Part of a small language model's weights.
Size: 8 layers, MLP 1280 GELU, vocabulary 7363, 13.3M parameters.
Architecture: LayerNorm before each block, no biases in attention or MLP.
Training: a variant of Muon for these matrices, 755M tokens, 5873 steps.
Each number is 128 + 32 x the weight over the matrix's rms, rounded and kept within 0 to 255. Layers, rows and columns count from 0.

# layer 3 MLP down, 320x1280, rms 0.0427, rows 35-51, columns 640-719
[[100 154 130 135  99 111  60 109 137 124 159 132 186 118 112  75  59 126 126  74 134 129 118 110 100 146 112 147  91 148 111 119 136 147 126 129 160  82 133 112  75 111 124 133  74 177  91 190 140 150 111 149  69 133  93 178 168 135 147 158 158 132 106 148 123 181 122 115 181 137 190 142 108 158 120 118 111 124 206 123]
 [155 166 135 159 162 115 145 147 106  89 169 151 156  81 132  93 138  92 163 122 146 131 129 146 162 163 106 148 103 112 124  58 135 129 118 131 141  99 184 147 129 129 131 147 112 134 132 158  96 118  78 151 153 109 114 142 200 199  92 123  86  42 116 116 100  54 101 116  84 145 154 159 135  94 158  71 109  65 153 164]
 [ 84 137 121 189 126  73  79 140  90 105 106 141 120  94 109 184 129 201 121 132 127 151 145 193 164 108 126 107 101 127 107 122 129  85  99 129  98 143 164 177 110  91 176 101 162 136 113 128  76 123 178 123  99  89  61  40 152 138 136 135 119 113  95  94  93 141 146 188  76 106 138 118 157 127  91 150 163 156  64 156]
 [ 92 143 121 120 144  76 107 163 107 158 140 172 117 114 196 188 150 135 129 122 114 189 132 122 183 118 136 156 158 129 111 137 121 132 140 151  75 153 122  88 113 129 141 139 136  83 127  58 113  73 184 138 117 136  96 127 136  45 136 138 116 121 147 151 106 143 108 123 125  90 136  69 119 117 104 102 136 116 146 174]
 [144 124 135 131  74 146 129 131 183 103 154 158 163 143 143 134 116 161 173 141 131 137 119 144 155 154 123  98 172 105 145 184 182 157 146 123 118 149  89 149  97 164 142  75 124 128  81 108 157 125 151 121 124 132 138  81 151 192 112 154 125 116 112 130  84 179 112 129 109 147 164 136 122 192 132 113 115  76 152  96]
 [ 76 124 140 169  84 144 136 131 157  98 122 117  99 123  81 176 125 156 125 126 131 120  83 161 119 165 151 176 129 132  91 137 173 163 100  99 127 133 170  60 106 114 157  84 169 164 147 145  96 184 183 117 115 111 143  81 115  95 161 189 133 102 103 202 111 103 119 102 141 115 106 163 142 102 176 113 112  77 108 126]
 [177 144 162 134 156 150 111  89 162 140  99 112 181 185 102 164 102  88 135 141 186  99 140 119 128 134 106  92 202  99 106 169 128 171 123 128 107 187 145 107 121 101 140 109 161 172 132 131 190 181 102  74 144 165 151 150 127 147  76 107 163 142 125 121 171 119 122  75 151  65  91 129  98 130 140 149 160 135 110 111]
 [ 89 125 130 137 163 115 108 126 196  57 129 126 152 150  77  78 126 125 131 108 133 142 156 151 147 188 172 125  54  61  53 103 157 128 145 136 146 110 146 111  51 139 123 107 178 150 167 109 142  94  75 117 137 110 183 142 105 165 128  73  98 119 121 120  90  55  93 117 200 104 124 119 127 113  76  85 114  96 118 198]
 [133 117  88 123 111  88 141 122  97 104 139 131 136 121 130  89 140 109  92 157 150 109  99 162 206 122 140 114 115 219 129 127 167 122 114 145 100 148 121 162 112 110  79 150 101 137  93  91  90 150 164 109 108 182 129 132 123 125 132 108  89  97 136 158 112 138 162 135 168 123 141  41 130  85  71 156 130 107 129 129]
 [111 143 106  82 125 116 137 154 185 163  82 145 146 127 149 164 141 100 166  78 141  94 106 101 160 115 204 195  86 137 107 155 122 139  88 166 125 104  97  90 100 132 181 102 151  88 144 157  78 140 116 134 133  39 161 163  98 142  97 153 107 126 169 201 151 119 136 113  92  91 157  22 125 205 127 103  97 108 119 159]
 [134 118 104 109 118 139  68  94 158  71 114 114  84 134 112  98 152 110  48 150 121  99 155 100  73  78 147 150 110 100 136  85  92 145 110 170 136 104 114 108 106 136 153 175 127 107 144 184 126 137 146 101 139 130 161 106 157 104 157 154 104 154 151 131  96 196  99 152 186 123 141 110 161 151 127 169 111 107 114 166]
 [ 79  94 140 104 124 144 159 117 131 102 113 155 159 132 173 119 155 142  65 130  68 134  87 155 173 115 194 180 102 176 174 171  96 160 152 141 112  91 183 113 121 170 129 160 157  89 135 119  88 102 128 142  98 142 137 138 142 104 134 115 146 104 178 191 128 147 136 155  81 146 161 172 175 104 163 146 105 199 124 135]
 [154 152 131 112 133 154 160 130 120 107 144  94 106 150 116 110  92 141 145 119 146 105 133 132 173  82 109  76 112 103 173 118 107  93  90 150  89 164 101 127 119 129 130  98 115 117 122 123  73  99 155 133 134 147 179  97 158 132 147  91  56 142 137 135 168  99 157 155 109 142 130 172 103 186 128 124 117 188 139 142]
 [163 141 159 121 124  72 175 152 131 104 170 174 167  81 145 156 143 170 104 131  95 167 159 179  57 115 120 162 150 125  56 152 168 117 155  79 123 186 143 130 121 172 136  64 170 103  95 175 162 121 149 136 135 148 111 155 121 115 154  92 101 131 114 169  72 171 106  89  74 145 122  65 117 149 120 136 104 125 148 184]
 [218 125 169  98 160 145  54 142 169  94 149 169 100  96 106 125 122  87  89 181 106 165 154 144 156 145 169 157 100 123  89 193 116 107 142 107 156 106 109 132 106 159  79 137 166  77  81 147 150 138 149 129 152  94  96 110  78 168 128  84 143 100  71 123 185 168 129 147  58  82 173  74 107 107 159 112 177 187 142 163]
 [174 138 124 127 103  73 133  51 121 125 170  97 169  89 151 140 105 149  17 106  92 137  71  81 159 123 174 118 109 133 134 144 103 151 137  68 107 187 149 125 153 165  85 142 173 131 109 179 114 111 144  53 137 188 172 148 132 109  84 167 135 106  80  53 109 177  97 184 194 125 104 104 169 120 131 139 153 139 128 104]
 [119 171 127 154 128 132 208 118 121 139  94 183 129 157  36 139 123  94 187  75 147 139 112  76 162 124 108 151 110 162 157  84 151 104  94 104  97 155 141 151 102 104 149  80 140 117 139 169 139 138 173 154  93 117 126 173  90 116 121 111 130 158 114 147 104 180 115 119 117  77 128 166 114  93  65 165 124 168 153 105]]